config.yaml
norm_place: "pre"
bias: "none"
lr: 0.0137
beta1: 0.95
lr_head: 0.00869
decay_fraction: 0.594
final_lr_fraction: 0.02
batch_tokens: 32768
seq_len: 1024
steps: 6785
dataset: "wikipedia_en"
Each number is 500 + 25 x the weight over its row's rms, rounded and kept within 0 to 999. Layers, rows and columns count from 0. Numbers have three digits each. The size before them is the row's rms in percent of the matrix's.

# layer 4 attention value, 160x160, rms 0.394, rows 8-31, columns 0-159
108:473486517550468484518474461523517518518513529465490530486478489515465501516452482533521527573537455522516556516484521497479474495493470477520510495516482481492488466524514526489474554512487512493517531520538487454481500504507504465525479475553516489543474532517479512519479519527470513453498489512464504494543501496525493528535518457555476518480469513461531501484541514514508480509484499525520455477525487492526490481502478537519489498500480489512542468505519479500492531483531518
103:508533489495461474499514518522488533471529486507501519506519519485488555534492540505505522512473512515526503493466460545497507509503459520463485503499516466488493501448500554469477501538486500508485494533519508482513544485506538560485502537502520484506500486494523506495534527502530507498453506465472512467510504529501529498521492516545531500497539477542523505485529489482451514481510501548509530467438514507478472485481480484514511520492479429475458497483526487443555494489505526
109:487517494467490510519521523476505495510483482517502464526536465480484497500494516511503486483501508526507569537519520515524495541496468460525476503518441476508482476521523490458516520441535519462485487525514515404461486524497518484519534505490483495520485482518550504501510496533499480540426541506499519508553525514495510519490506495503508476509523430489483505481498514507490512499502519521504488472511515505516472472530444508466530502534504480477516526526513523517490452481483485
102:490530481478544489498542514456479524513510500493468517497510458496447512478532483506512500502456544502493501498482469533517522488537488461508494502521510529491490499474498497527505511488494445492528536553522529532523489533500500487502457506463501483506517507491437509485465527497522503495531493523483545471468456477478479448514482442513510481443476490520528464512461533519493473518510471503453479492518495495502499481524492524480505519563512481479490502546508531469501482506525551
105:536538515487533503478526529479522468485483494434521468495521538553470518487508487497507531479507479494483528507488521500515520487481521501500478501463518494515509554525497494507521522511506511502487500506455518487503525503516514500476522560515507518500473538525483503522515511477479496517515481495501530486517529510527472486465479474474491519437531475503462488464527526419425520544528525514528485474504572520450517504514500510526502477517505518494497473470463508538502479486514475
109:511508467496539477467518488523534491519494485465505498498467504508504458448459511455481477528506480502499513454478458523496503493498479497473499527512493501485502475495531466492479554495495523509514518525478530532531530479522504545488475458467550469474534485493500504490502506436496488522501498473476566505479496512549482556476499529482494497497495503467562480484523491510522494504512521525521520520480479497513464506477491452533531489483474525574517504550488524482522491468502492
107:467514470510482465507484485533483526500515468461485464506474500517463497478529488477551533498474542459510487505487515490498474539524488514517502522472518525453511526504470496462523523462522488499521467452475489517516483507459517523479524473515553525471506478519523526435511482535503488488495521533497501518467534507515463518488547491495496477507514506488494489536500510552511503524486486517501500510522498471485558448535523544545498451457501507487496496495553521502499510471506548
108:501477490505555501538519503487517496521495522474495467538512546479493529493465482519542465497486523482513469507486510514517503513516487498543507485487505469504506527476505446452478527468471510523473494532529483520515518520514488505491496491491471482534480490498486537450444528475484532463476513488482502493475470450501468522542509496465462471530509494555505458517556504489478507459518494521485499506516526530478518494461496539503485450448516477505482521477478448536503487504498547
107:474496510476510522508482530507500534510494492517465504482458504456524511496536460524498503441503472556488506522439482486444465478429517488511520513482505474481475501516500481449520490516513498482483509478485483459510486538482499517522489504493471519512523520448534519512507536494485481468516526489499503495499501452498530486479506489505508484493488528537470485513465496490500485541547492492486519527522478509485489492501473473579476496489557495558467487523553503491539488531490484
105:515555467530496515508503533483471491479494458484484505518487506521509474491497514531501471494470485485471517489466516503487507451504509479492527458518486461507499495497453469533488510457484502496516488498467527490475511494500525480499530519508480490498492413479510467462503500501490495456510520451521520483447480528493518522460491517485510493531430482514525490447490519451531508511528492507497497499507488436470502524488451510485519495526456545482510528506520525513515503496571527
108:472515477537532501497527460524513517504547504503491493529479475464488487523502486498495511532457497461519458440506506524524513495512524512522502517510514503470544441516453509502523513541501495487499491517500476481500452483519497504498488530539560482512503486498491527529525526498508461474440507552489483522510502540492504487482444491517528484495497516513511489479460565476512484439554498504475488507470537463493520514481520526506467512528532503513489515477515519510472531453480485
103:496502547550515503476455498424495473496454483474464518501544538460499480518518485510473500504496490524493478475482466491478498521523502515488519513527558499529516493480466471521489508471477502506517455503550513506507482476511451459552476480498471527485575494473514483538533519490528508491489505477537470438521515466519503472506498477486508507475526492522524490485516491458488500491449511520480522519512484495497477496522501489444482499480511488531485495509527495504541495504481549
101:463445481514550503484504540481493501503481498489507505533499495519506498486495510496504496493490511515489479542511551533473488510495503522478449531500514485500556524520490463507539490528532489479502504568496514530464497477491526493489488496498501527523528494539486477483509487505525529471459478523536537471528441433504493519489477541535493511493555504528488516549479507505509499470525516523518518565478460457531502494458497485511488513488439494498513489483491518550477507517479498
105:486464487525540492477533492502502530515542501520461499532499473474524555481532493523517504522475486508523446521492511494493460504496512490463473525518469479511466504507521484487495529499481487467475461514518490478482486504498480515526546501508497451517483515497514513532516509467482537437507504477515485541489532501502492485508525504487479474501506488458517493500540483455505535527501475530484488480483511455441526512541493532481476538532480553525516503478437544542490532513457468
109:514520553494504500490496495501509496510494446532546493532492489445502545529508482541513528461473491472507485459517465501510511497467481462456473523459491479502528486541536492541469470490506495485493451542456451492526535514488493495484500505470555495468511485553513543451488507519473484531487539466495474520492490494507530518505518466486473516464502520527548523509505517493503480461448481499499500461544482513507502505525509515507490510471514464497487511505511481526469533523504512
102:490505512462508484487507503507462520512525527460519547497492512493521469508495473476488483484515491502484505480558494521481494510510499451479528435438512526471484472504501506532480492519482493497479530557519490511507496504517508512497517494490471486489483482522530525512543511529469458480462521466473513493519485484531504481554482516514488433501484485501490497474465482525537526467470473522509419507547554525496530515487476492512491519462531469450479520482485514494525488528490474
101:495497485477484487489462484537516506503518517464505500507491488522457471478483520529520481500513498462469486548495511488494525504459541524504486485502538472493548506445518506496494453501504493552517491509515500515502462493493467478510476502523496481546513485500469518470509510488493507513516491535471521457505495502480491469500506505528493507490456518534522567462482505487467515524537477531513507430488532504485523470445483499502516566497551494451515489545513495547500534561501508
103:488509502475503492499505530504493495498505498549491499501452461448483523517466544501517492519487503478470474486510485465496527490520496534503491554503484477500458470527494520497491465522520504499474510492515551494539437506496488448470460471453502518521506525477498519471524505510519479510476467457486443512494487522525512509467518485500474462511516483470479511496463530459483531485511488504523463473530509537527532509471509492503523478511548536535524464515515467503444482473561512
104:505475451479513485450505527500520495507500533518500518509469500502455524522470495491460447470478469502502509480494501477493517463524503509453504488483487521541492528535536459496454500486458517517528473505492530492479465489481534448484514565482477496495533490508494514507487525478490524497473456511533494485548520473511552476484496538530503480520538550502483503453474511523499502482500489462526513497541491517488461498506506566524510490454491515503476531539521506500457510509530510
108:488436523472492503512501530463476535514514501471509521496531495481459458530484521489544545514540470513499475505498488521460537501502538512460523524533499523464484500480462496531451489506492488452514515478523535509474501523490485493490529537520470503528491457493543543542468458516490538493492513466480516481513516483471492539469516492491489550551539517480494479503503476487498492511523501496520464546472500523527489488524494456554500521490484496492487503511511529514450525490478525
106:473528524510485517485489556508492488488475511513482483497500516546471501489477508497524499464494478467542526457491474492487549508521479510541507479500484496506469480495480486493537468497483476452515452469504462525527494499528478477522485503486549479508523500502473479511502516498520501465480516538527514508522517514476506545521516514538500496526529493514480568550500482512565549466461517527470433504498531515471473508531460459521499506530543487513513448504486490491516479503488475
110:461519509469522522493564464503493515476445474514530482497526509507520521501491529471490490542506508520471511444492509479499491457497501483532526529509501498505466491462515505460479504547483498439489491509498550558495505494489503469489484501569486513519509484526491454493478531512476521531469489498492497494461504495493536501499524507510539522481495503524536504492489493495474502514478502519481560479523509534468504400516491516503522509488530536507468490446504474496483510496516475
102:496493457489549510474492509498508497538495466506504530490558516535445498471583477489490509495553515452463497502471531527505470481474545514493507461515452498558507491533453502496466535524542518523542489499508473548504491470512512514498460522520529547496480467524531513499494479498491480503480567470506493523493518466493504493490498467500529507476509463512505491522463524493498488509455491512481480505514461502499534492503456508490519505473505498517501482512503503502471511537531494
111:489516526523447511502492527487485480501524504487539534474504462485502449473503462510482492526501515522470512469485507500467466488490511528505449549511541505518477491486513502510503508491515481481485524540453492532496519519455536452533483531504526445494488524493497520479482530469553511489467485483507477470490480486497514549482494490446477484483474499494483484554510473485535547518501526520542522505514503495482554474511510546521550519482556525454527514504506507484490496526486503
# layer 4 attention output (transposed), 160x160, rms 0.372, rows 8-31, columns 0-159
121:463479547497510463507491491498478512477500496486506525513506515510498501498468523499503487466515473468524554507499536456527472510465474508493505486473486509514499493512533502515549513491503520496491474537502553478530501464497528490522495499491456490508476500518454497512498491500481490472501485499576531491464496452546517553499540522505513533492495552481471441501491501468485549535497515493491479499543487460440495494505503496542501541501492462565513468508506474461494485470497530
111:494464510513480514512463523510532513504525467500501507491513551458477492505481501490500494520506522486523501509511515517499459526544511490467467503532509487497477479489464503471482505509516495510495422523504534518555521485499487505514464511533478469497509491495537511481494489510454476502480512529498521512529501474507542500518503500543475477473559502529537520476506510453527423540534520497490526499457458543513513498528514522467525521527489508484447459495475549501485477454524474
119:505491504487504471532487541495511516472446481524510481478558468459478458478469506524489435502478502554525497510528520501512522530531503468487499487501500496494513509505516538500504537501515572530509506512448558532514518496459491467512515466533463524502452482457523506509509554479503496485504563521524478462489492504501480501480511525498492497470473492504444504498485550536528529485507494490524514541503518495477491508467490523514507503510526489498487483508482555492490475521525485
115:509477522466488496511492534468502514526499530508492497535482479527475528475506514473522488507520531521521507455514527489419538482518541514548521519458488504520530507488490546516522524529466480464512510508494512492511497505480476519479538522463496490485458503515508476496445482492520536526557481502485509499488502464508491508515449408521512483483488533527507507480532528506516489513533478541521507532553486518481506525509525508489472491507504454541507465482498531456478499487508499
116:520523476508488481454498512487476504505512466476470520472494515485528452497505509463515531479497472507513477494518476512471487525538480492526483505509486484444498499536527518535452450476490476509545507482479525488500527494494500463495484498526513523511528526486469473503520548485507478472472530478510469505482496486497454519463478484480536497509495534516452515436514520461492532497462494475519481486468524544500499491520505502470476429506534440487505488453460510543496510532538503
119:495490467506485504491481500489486491484487515522536514524492521519482536504473494537485509523514547451512472506505451524513466473496516478509549494510531466476495550487488463498504491516536515485503487549535495496487464471476491495499471485451513515480509522472479524476441527490508531495549541515526491515513503472519470494511526514499468473513530510460553514496491488435493538502508524486527519501493532537502510512545480462535531468549462488505479492500441539482509524482512540
116:499494485498523457507474501502492523463480474527462484530460459525519471528483523539549514491473483503454472505489507501474500503485533489512486527485493542496511504492485491484542539520515487510527495532520501498574497534538469495453506507505501484458518500460550495488539499502490485547464484551489537506495531504507489459496503511461533491514499509490470517498546463496513531509480493516515513464531511509446550436474503487530465502500473530464542509534504510469517497505514502
116:506514516486504475504517494514491492501513491524520536512472497508475479515464499501514520490478499457475507512476502476454496491503487478517487484541473518536531518475518449507538515512517519447507522488463521504552505492459479527530501502498449458550484498513507523470470503480478522477457470528501514525469494501459467498477493464504528494481494485498470498514516479513550455467519485468467502462514509555513478505489588476506524487478473463500500529517435500536481535524478487
118:470489510461520547512483467504504498497473525503524536480455487506500504495507527491514511482458475484463511481460501558484518509503495472474499463467522477490495509511481492464452520501491505489489470483504530464489504534445452513502520505521511497488543506485506478461507443527568507478505506516498517462506486549478522529486516496525482497450532481491518472488456506481501524463527478520515487475471472463449481518508555470509453489523501516484513489471501505513522452529547510
113:520521520525467522502515526551548471465474516516485505507448454481485532504469515520467514485481526503472514495511520533479498531482534496554495460533495545521495531450488509509492509473482496458488543477453533505476466513527529517483509489512496514507475520511530506457501486511496472480480501448534489550456519477479472515528489541484490503526488514527522532519466527446475516469506508491508528535502498526510505532488458529487500514526482445479506497508536546484517519497493505
114:516531507496508537538482515472516529518501516479437476569489534502508534537507517452473529480516515511477528488504512518510481519521550487488507508520461478483504493480483470500532493488505497570482464530522463523521501498513525467469534527520519524502502491504518458512494484517471468502470456497524484480515506462529520568503480490496488491474427542481476499524485509472520459468508484516502525481487495493489492506476503461545500526520532473524492529490483526481469525486465521
110:510536488525539474476473499448516467548520483505455509477535567460483477474498514544483484517491473483474500495501558502478526503493512530495506492509501508492515525470495458463473507543518497453488507490501514511469483493480511530523490533478488477515523485528519501516508465516521495450546466463541439507485516554547488479546477474498482485452540466483505498493484512525527495488524492485492502483528520499458493496506500481468502498491525456500491536503559510499486509484477513
104:499471479511489518468501512480489488515470503501463473545490532483491499503517511483509497536435513534469483500570489449483517491462514499441476481460529499499505459519492433514495474525499518462464517497518487509512496465475528497522517477500494501527493500515508470513477506516505424489495540495489478462538470501488465488487489455530506535498491454506492534524528502500523517478511502529498468500484472496531514461506524485562563513497444489478511498464504509502489514507485479
117:508504472480497525510484489498494509496487507483520533526489475516487571477536497485494490482476432492508480515510499522477556479545490502486481476486471553515462529514524473536487486443518484532507552497499502551507498483475502474454476492544490493551468506476495476497518518551518505491417501489512481503447525496488502510532521491519506494477501495479530479514513488469491477525508498535514472503534522451501514518526523501526530485510518487494438523517465503508519530506470520
118:486502487510467524504500487497503492454507464511525501537476538504495491513478508517505537461527513525509473490470489486500524519515477468479454455508479455543461496497511503487527512509511486541498474510500550524461513510524529505509487514507484496492531512501496474493479453545509580505460500519474505476481454513529493513498520460429509525483536461508506503492526520553520522503522482491464507492521507557501502511491467503487508484466541508478511511545499524549452486467458511
113:457494497459502468502495463544493484511507503493509498448498492511525509485471489522488505514476544506474499495478504483488512472555467474482489464539523499518485499492487514502545463525478495533463540478472452499495525470467495496469523515520498482450467476503509465543511489467492498515516497480500495511537481428517534512544519442467489516486498508498463511463479459533514489492520491517518499511499478518513491538497528535500490547491511505490518468531419509504550506500538520
105:520531530511509505495503508519498497551548496465529531477492491500504486499487528449502533493530509496518520546524485502503507535484475532518492495483474476488528436504491502507528495455477484471533451495507508480493479474532445515498553525508468479511514514554490503438505492514530466503514507503506488500461465433461447507487484488488511503485477506491500545493487486490486474489495550493492506474465468486515486522499547502476510563461517537480511445521494502494507539495503489
114:526515498472523508503494485508481509509474521539509493495488513517503532500525498476506456456536532492504497527485459477501500532525507521465503461513482423454506519485487553507537510511472532483498483510486521497545472490491483455517511525498487542471557446497502528471518475523490537455482495483486486530527506518524478500463467501517508506502475483460493483550527536519502537489489526546531488477538509503549510505515478501491485554478519528553506491481498508510492505541487549
113:489547444526487462491519480510508494512493538514526470495492508478470526499484523517501492454494504527516493502488464478473459502484507555503469505460519540470502546502475505511469447523491483479494486473484538443532479470474514502504545498563533504472478497486483491486521492540476499480505501488526505477501474481518481532499462511520484487499482482503514515485486510585488489504481501484515512505486506524506483565514499495522505496490473562456522480527497496515461520516433532
119:485521515499507431508538499535472535482494475493543491498495532478453517518487472523514474463489518483473504523494502509487538479491488501480536506528476543430490494478509465502474509476501487463480515474480459488480510482514463503483477497523513501495491451475484512538463470568514441495494499472499490473529531480504510458425503458494498578526544492469530491485483509466485473509496510500499502504478507511476529492449471521488487511502493508517492488491498505460483481509497506
118:509502495514487536535496508494525507478491486502490490413503517564474528480517495484514519527499491506537481478505502470557526519482446484490484519492472509479506452518498482480513465514524495480491527507473462525541510480486493497475475530487466491519501468475462517463492480527520491476525530502497504482516558492515513484561444508459477483498504518480453481509464500511519464479529501504509548505522533500482456505501468477495434522500480503478523507490502525466486510543508460
121:467495513475511534486492490507489510532483484465517514518539507513500491545483465503486501481507521551528489532491506506459505553500461548479550525481505495474519495459458531519516501502521467458494547488474486526493522496482521474489523485530482483500481499520506465488519515469492518490466466517502512510492471539513496475476491568515454456516519544505518537509498536454524488524440470497465510463557502542465499528543489472474502486501486517513527500458485492483491495470511498
115:457491496505505518493475507471487473505496494469478507531526510483530516492520489532486519505465502521500530455463465521528547485472500536488556479507482449532463459490480481492467547522501459513517479454490486503500471465501492524477493460519471538490529570561499484510458499522547449547511524469487526479475487449488507501484491489502496490538488511510477492515531516508498546489490510488535487480532530545491479522491485534536507490484492498486527506524497518499488476541520499
120:530501512481517499496475529484522496480526436520503518507497494491478495530474498488531509497545481513474481530500482483530526476457471505500465450492509503493468478434471492472544474507508463486489511466494482476506515451499523449515516507513557455472485499490528482452467528446547527518471500481504468500474509469530496502497522473517473527492494445455508531517494544486515546510484524488522499517512508477483552496532548484487479484514491498495518485459532510476513470517491501
# layer 4 attention query, 160x160, rms 0.382, rows 32-51, columns 0-159
097:480501482527501443509451428509505505497516495508496450511521527488523491466517475507517517458505499535505515477507509492468490470508514486479506516526533516486497475485515446504504483515516464466475486515499557504530497483446520508518498505532563534509508553503510450487500507539438483474514522480522508477467495470519511516527494506489519517508542554508454527447510494500516493547514504490513497511470498541501494500501493490466500488539501470465517471520498475443475519513466512
095:518507492479510533486476470496474487507478503519516523481502559514498503523511481507523475520502482478463502498554496513486549545479466506487453453489487514471523467495526478539521500464482492501455531523455531462504506482470505482493518522485562560470453502486511508530493492495513511454511505520478508465502516510489543485519506495506527529513477486477511517492469501505471484489482481539523538485493468433559540522454465507510456504503539502473456473488490499483482515492497491
089:489477439482524515547536542478533496499512506491504520482509461519521541505458512508491521469497517518539486496444509466476449482521513479482529501466488526510494512514492528475532510473533522547530509471515449541487472489522486483465519472518505474544511490490485507501510491518539510492489483481527478507490502493506453503467485534490491488480502441509463464495530513486541495459506530495482506519479532557435468490526554490494547504516496494529513501527510495505527485509522523
087:526480521443415517459537488503481530510496515503480503464519492473511502471497483470467473517493508506513465490489567488499507529559496462453512526487481526480540516496506502510461480517510505517478511496492485508479472487475482473488499496508472438498502483558507487451540476504494481525527497511503486444462530478529461512537471513500512542491496483486481524526529481501520546498474498491475492504493536494464504531522467517541531483504500510507500518487539468525509477491461491
116:457438490523476465515472463489509481516503481489433517516481493479507507503514529541492469496488463525485537509473514514505472531508506504511528527507503529495512486512486471477489493539499477462480439520464500487513515477498505502501512506505493584470539497543513477483485499516492448493494476535491567502540533506485486483491528455524491559524485482522511477493463526504521503492467514516502487477521531509544553477514528465483484554474473502525517465512486494508505503492506499
106:520498485464522548506412467507536467510511468543497504496500494475518520486535544488507471525534493488523475489467517540486500470506491483462487479516469507540534515491511536474498543508499492504491516521453556524487440515491548545522485507541484500517469495493509535486534489456474522463553480497529536505465519461517499520495504471517502507498518502522518503510513479526517488504510445501515487486481568487522542473497497491470519478501508492526496506505493479476500508534520518
111:513502493518510516556487482502496462517550493501503514507545507542463480475490485493471444531517511509502517505482499546494482476472463500534510491513490521496456509526526492499537476488491495482489514477497502493495496527457480492503489521485490526530471509511496518497468576462490522469495483443520489531532513483524522471528477501481500456462498478500479508488496508505505491457472509476506538463480457520515471541462514498456481453440493502494473505543494490411492492482491494
101:538521472523498482486477527466459511518502532545488509556483498482493521490500469491484488482518479514501466450492445510454501523551491494511526519512490479487503519505509509503503484492517490548525510535494491551518460486533452521484509503561483479556478529518515488499530508497504512509529525489497454563512494503498503481522514505494532495493538497490486501502495545455537510519468523485522479462520492474511487486513571495488497538458485473461525473508502522474513493462447495
067:528521503539532502455449496492486477507461489469456515492447526510473510508543534479514491524488484479453499498523496442454471524517526515496479499477463525509517513512489511488504470537473521501449500506473467451513510509483543517542543471492495541491490474528466491523488529507500485470481480481489479515465521489515510479508507499529480522522482521516494477528510485493494531500497463543464486493557472496546504506462481489517487505480492511466480501457519505460527526481446547
070:504462489479497543448543565506495492490489467501525519487462526492460534483529489500505489542560527555552472532501538506480508484512467519477504557492492531488505506486492508533514445474536503536482511512498463547491465459524545477450524495518520462504483491495535505507498505526505522482531493483452520488489506514532488467534493486497476498512472486482507492552521511491471514480507489486463493501525512484481472528539478482498521515510498512521499486490529494506479522531456526
088:479528505545540455529456513517516463498515501519496472501513496505499456528464493514501536500477507513484540503506470509534480489451522551520489460532507497518482494496515435485493514505519513503504494483500512493511548541522541513515478495547552540503479526443495483523488525530476512484468527489522503524534466513489532488482495525455472482508512520511527485462447546512466505514486505505547504514515470488526471511484465508500432479489518483478503485525486460495502502479534472
072:532546490485470508439476465504501507493502533476463535491503481488479514497548529508490473509502534477491491478444535489492479476482496485489504529505494549505502499525511513508540521484478507525508485469495513525529472467508504479487502500486464481526501513538483537524482484496496485470546501470538477504545504438520525518547492523484497525555531469482483512480515504527516482512527489506474500514479494483489504500503499550567557489510506505517501522514515471438524439547465491
105:534457485492515505511468521501496478487519491489469489530510508501503500484516536519508521479510494555500514476455497478495552560492470522493558541495495477423498481479506544545464502500528498551523483494453476510512481462484534474530495509509552494519494453506503478449503497529475482552479496521491505499513460484493511506490550540504483524474491506508510526511512501510501524509513510523489529521547549481506544497508474490544487502533453500487519481501483514540483496464506516
111:530510515505476456508569521549510433531433500488492526509532552514468496516502493509520528526490476515530472552543501456439464473509460471488484488504524478541498522498510481514485528508497516475468507416490471513467471512508478504509480455481494478525516444534532502521511496518495505480474497498501506514487452522525496533510500520475492497524499515548500497544515501534482507469512510488499520507499522498495482497514509510476471553514500477515481491515503497477502497482480498
092:492492516452493468468499528533525512450460479525490507503493500534483478519471494551483517526504473524483518503496490471466547520507464524489502502511570542486528503541513516547455483514515547479460456484482506480485499490488524500489520480498483467484464470505494501461507512517516494507504516523540500476494507469492480538518545529503506475466474519543514503439495495520481485513483504489493546488496513495475528475495492466470434512541525528481504486518469516506470497516522563
093:519531507522503476513511538457465471504529467528486519505495482498541522524473504506531489474492486510507532500553522493516504480471502506492505514520512543524473539516502520508514507535501534472484481500477497496555505456502506491507449503475520508536486478545492497528453473544480545529481488520507521513487455522509494556495480532503499507529460515547502492535545533483517466513540470465531546490528481539503525556494512478502504502552511508489505476515522543486518500508452527
097:494463514507487551503516490538502512491481494484438487499501511480526526447503465512488482508552498502504470486491518525550478476551478510485535502505499521520480478498486550458516508510522502467458520523527473520524495452531521522475513512482490495463514479452453526474516502493498483517563498467501555459498530479523475512466500486493453542516531503518471480534507498470526473510521512473527497453507522535479501482478447513501487506530523483495489504468482521476483527540496495
117:492500496426534559464531492533507524498552498471481500505467479490494509503539500524550483524489483471527508520493498523552517487450482504506482532466490537503518505449472519506494531494514496469528498468535514515510490501508513483494506439476498495488477497485484504499479463486488508495492480471508492517479518437453484520481519496475575512513471488552507512527500514523509499488477501447527534491469504548509513503537504517520501493513539505527480529529521529502523507473447493
121:491504460447503471518536486519480556518453461441540526502525494495492477500556497474531504483478498509499487497485496456473570517512474521498531486524457491515508470528536512499493478499467489497509488534495419499476509499488537488478491512487524453517523459513517503501489479469493520490497508495509492508506555469539483522484502561496495507472512512495454460485484536487509516543509514462480468485493494497522492549498510504513503481502508529491474442494486469478525475508506512
097:467495532485473537513523523501526486509486500477505522493487487522503530527510513527456468498491542463473472476487482497503492460482481487569536486497518511512480535505522533485517503504543512564464477500468510483503483524510473562486507495509509452525500458518472523486470480497506506492443545472539498465472493442542522526484537457473487526522508508484499524501476521523508461511463498477488510511489493478455516517479448469533536525529506518517483499490491519495498506533467525
# layer 4 attention key, 160x160, rms 0.356, rows 32-51, columns 0-159
064:520480510499528510455532586524489513474529504538525505506495567492553523496508472537480510503525508486492485500472526491499492536500490526531466501460500467522500516501503473510528499529550534492489519495548505503471490489511507521520501488516510542467490495483497527491507439509511502475483508444456438465522484554518476483478482492452516505483511516497506499510508469505522435457465467489483491515501518501489512527515464503527492506494508500514518516491461500515497560481464499
075:521521575491533490554507489492491475488506485504528503498484451514498480478513519474529500445466522523500537521464477465510484470500503501534560523510448495489489480474470515457541478491491513528529500486503517524497490548547504482523501518451532483522487554507488498463505538475455528523525512494514538509492509529516548539541500510499514482493463517481534484488487497517503515482515496468555496524481507454508448484493500488492498510466500482494471488462512492486505484502518546
098:491511495487468504516495507459477484490454489470431496532477504500482471494495455531481471518523488507465477516513470551515497513497453471524490489509513496518473456495480470472484506506484455451467537483557511463485496459469456473491497471485484491449497505503513514484503493490524461519522504537462521472461496528527496471523491478480476495502512473505478529496443464516504502501511473544512542472489477490500518521494477518486472476492487539518477530521456517504529562523495522
115:500513508549469459488495512499520510519515503489520521471531519502495507532470504529493528505513464529536523521511501491469500507524496461461553509514486500475519520513464494534489536515512479534585444468494508498499498488478490448478472517479500511469524513535516538445474501510484501505499467473503487484477506508493503499486501492502448474527466518529492510524527545493467499449476527510483488474465493466486495494526516540482502526459498508550541493479550459463521500487547490
101:475548498515460494501526528486483476508524471500518520489515495498472499448495463526505468510529472508509492543515520532482545504531502484485501474505461497494492475496512482463451530505537481490548475491517513488503514499523479504481464509513521515500520537489502522490563485571463480541470505509533462491445547507508500491518506512475466502489478499463509453498527518472458533512525447519497530499514552483521470483502507492520491516491466453498518513489516491501494492424486522
127:502486473431502497533502462504541506493513493436473501503517466521509546491506547474515456484515524531465500503481557511513503486480495519577483495476527488506489526496537497464481506503474463456475518512505482488515508500490515555504494506510516530524516480495490491511524473529512449490520542506500477545539494505464522549476527521503471519502536544512515492488546510484515474559482495492474477526478522565511521502474495507515510497516522497478493494530467467497491527516504518
107:514498513502532509493464533470498512487462503466550497519452521475500526493476545518539490542511516472545495485524530503530495487475477489496490442525513479502511472498487533543507498548514550523552525542563490515499526475518530492489505492528469466517521511510492488501465498545514487479478564532472506510453488482512520513504539531475452536531507479506487474479465493508496490481516517505503534530478508509467477501526485508505517488533531487557479511482514513502495500510523542
107:512554488519477523492556487507469502482505504466474499513470530506474479492550503465520481490477481538507467514515519526469547493513483473463494512480467560500488487498453496495524506494478538471495465534504469495476504467503500504519504509484506514465485486515483542484493512507521441522454445550474531479488503506492559508491467488542463458538482466523541487519498491479477442475475501486498494456502528475504503522480465490529532514474478517513502470503461475485501498502494522
080:526516552492468542500528475477479454444501499537481474481503515539528470472512491472516484513551491517521534499521468513558496474494464536529505549488513496526533479469494488486515497484445491497541512526514545504457455507508463491496484508483489486520517504501502516523473519453471584542482508479471489501470516511465504489467507505472483452517494496542506509507486479499489472483506524509515523498517482473467510520539526489484523524504507522508489455465528495493537520501508507
074:482506494558485463482510474503481503518535542475469472530506496500533527562487515520474495492484528509496525510494518531477483447496543466457536453521471488500510496480457472535476520528496461498514470505472481512514510480510509495515506510506493535509547480516485522491465487563518477472452503493489503486567499496515505485481531527495508513454531497493554494511528499511488466517498555457493513502470485540495539495516501512522517512471475486494503518496471440528537505478503475
104:500471498458542555519511491499504485471516504507498527456487517521511471445502477432522483482518556510494472496478478495496516460511507519544512494531450485540531482510569498472521489468496547471461508495498526491503475531505485531493546518470497514498473566492502487537488511436509508512520527511456515517490491516474506491532498467505500449490487480510506498465491489511534512503515443513534497490521505522476461505470477462482493480515508471482496492488497527480463483520505512
102:512515496478530517539526482517506481508500490501544509475466494496533499488537538446557509527525553500507475535470484486511506534516489499525510504525500505532516512486510521420476447508502535520481511532472486536512489524536505547487515523512533480511508517495499460520490521450489529498500533522516524518518511482534532515522493496502526501517514453480478468507534525497546544473536452483490486512512547517469463512493501485482493472545516482462488501482525538489488472532463513
119:454548498514517514524496483535439540527517549439503484525554497491568481501487483463466479509506519458519512516506497521497505442483536512485486509549511499522535466522523504496516506510511532497500472527516461505519496488544512482494516466493470514498500492490475462578499524482473512488487484513486473526486483481474512498503492478490533481520519494475492469433521471505504450526463494486490500526485471494504493489472512523494514498506504494495495517510544460490461495513521447
111:457492493497477498505502489458504511534469489506511503479481478468496516455496505528526456524536536523515502494466491485511499498443518485514501509508455515511476509486527505487494520449500504509500491542531537520500475513467523496497518493515502509510498524495497486538457482512527466442528482476471523507473528517575485486472477549533532501511547434474490524504455504519506524448466498492490525475525512525473519563483508504483551520494486500458460523481537491495518494527508506
111:503518468519485483519500497492533477522457482514534467498478507534470460545462442488498490509450486525523509510565513507534506516501502483505487491529496523510493513505456458501568509502508465546541516463549503521493515544502506482475472482491528531497491536478525501526528523525537499466538467448466493481472496505506484464507478508499464501485515500474496510489507454499513491510503476519480494476534501481475512544515482502480530550457488481524496475490555485495514493524462477
109:498487491502542537499510528537508504503521490479483497520479524481478609496490462533444531441524513504495492484497491532491501523518514481510516486476521485500457517488481480488537494539510536508478505550459509509509503513469498480484513487463530496496491508471503470499464497527503513516453446489511497569473511493507470509495510490508465540489467510470472520481535473506520489515510503506454481546494486525526481476525484454506519483488522467504475495504456475484460483515485460
104:489490508505460492486477480496490509506492476474516520504598517520483493501532495492493463498510502543514496479534511483577494523500498513482466485525515488496537492504538496507493512484494488458467536510497540549506485515472522512520537447519465521499431492480515490513532507474492472465448526513483486480516495530514494522476492504499529496508502500506520525502416523521527486515495522540486481515511477485518516534507479490479511519501482488527521496502524455549490511428493528
121:416493544536497464524463491478490487500535497494551517471533516472533450507473486483488494493481484506535497471478525478502519468532505480520535523485493499515475511491476513485508523507527524532526494538543497521477486503489490512462455468481504516520487523496513515514475516524484476502518522545516533527490559498516503419506474488502496501551496454527554495503511500503504534497530501520503548527541466461520504525485465518502514530488491521512482479516492471496497518495543474
109:471526454521506511485507498537505507481517499504473468516517502520448491477458520542505471537508503514495495474484498504547519473468505481519464496449481483482465493508501482505502526471471496506478497504498544464488505502501504454528479509485521507532478507490481537483492496547549483504567522495513522484477510501521516523496509485464510517491545451482484536460521479533466492476501494500518530489565474563517531485457430452489469487490527482502524525510483522495506501483469469
108:488484493504473500505478512552467522515485511505452512471473504463544516482490464526497527501492417500495478494491526509493528512480490478497516502505492487547492514494535484445488488491437542493462492489527532457484498498504499479508472461470503505462494517500526507518488474497511513481539501516480545467437555513501433502517527516530472496474500473516482486493489452494500526489532504492461482502490479490510486506506475500472467463475487524519511452511449492531538512480530529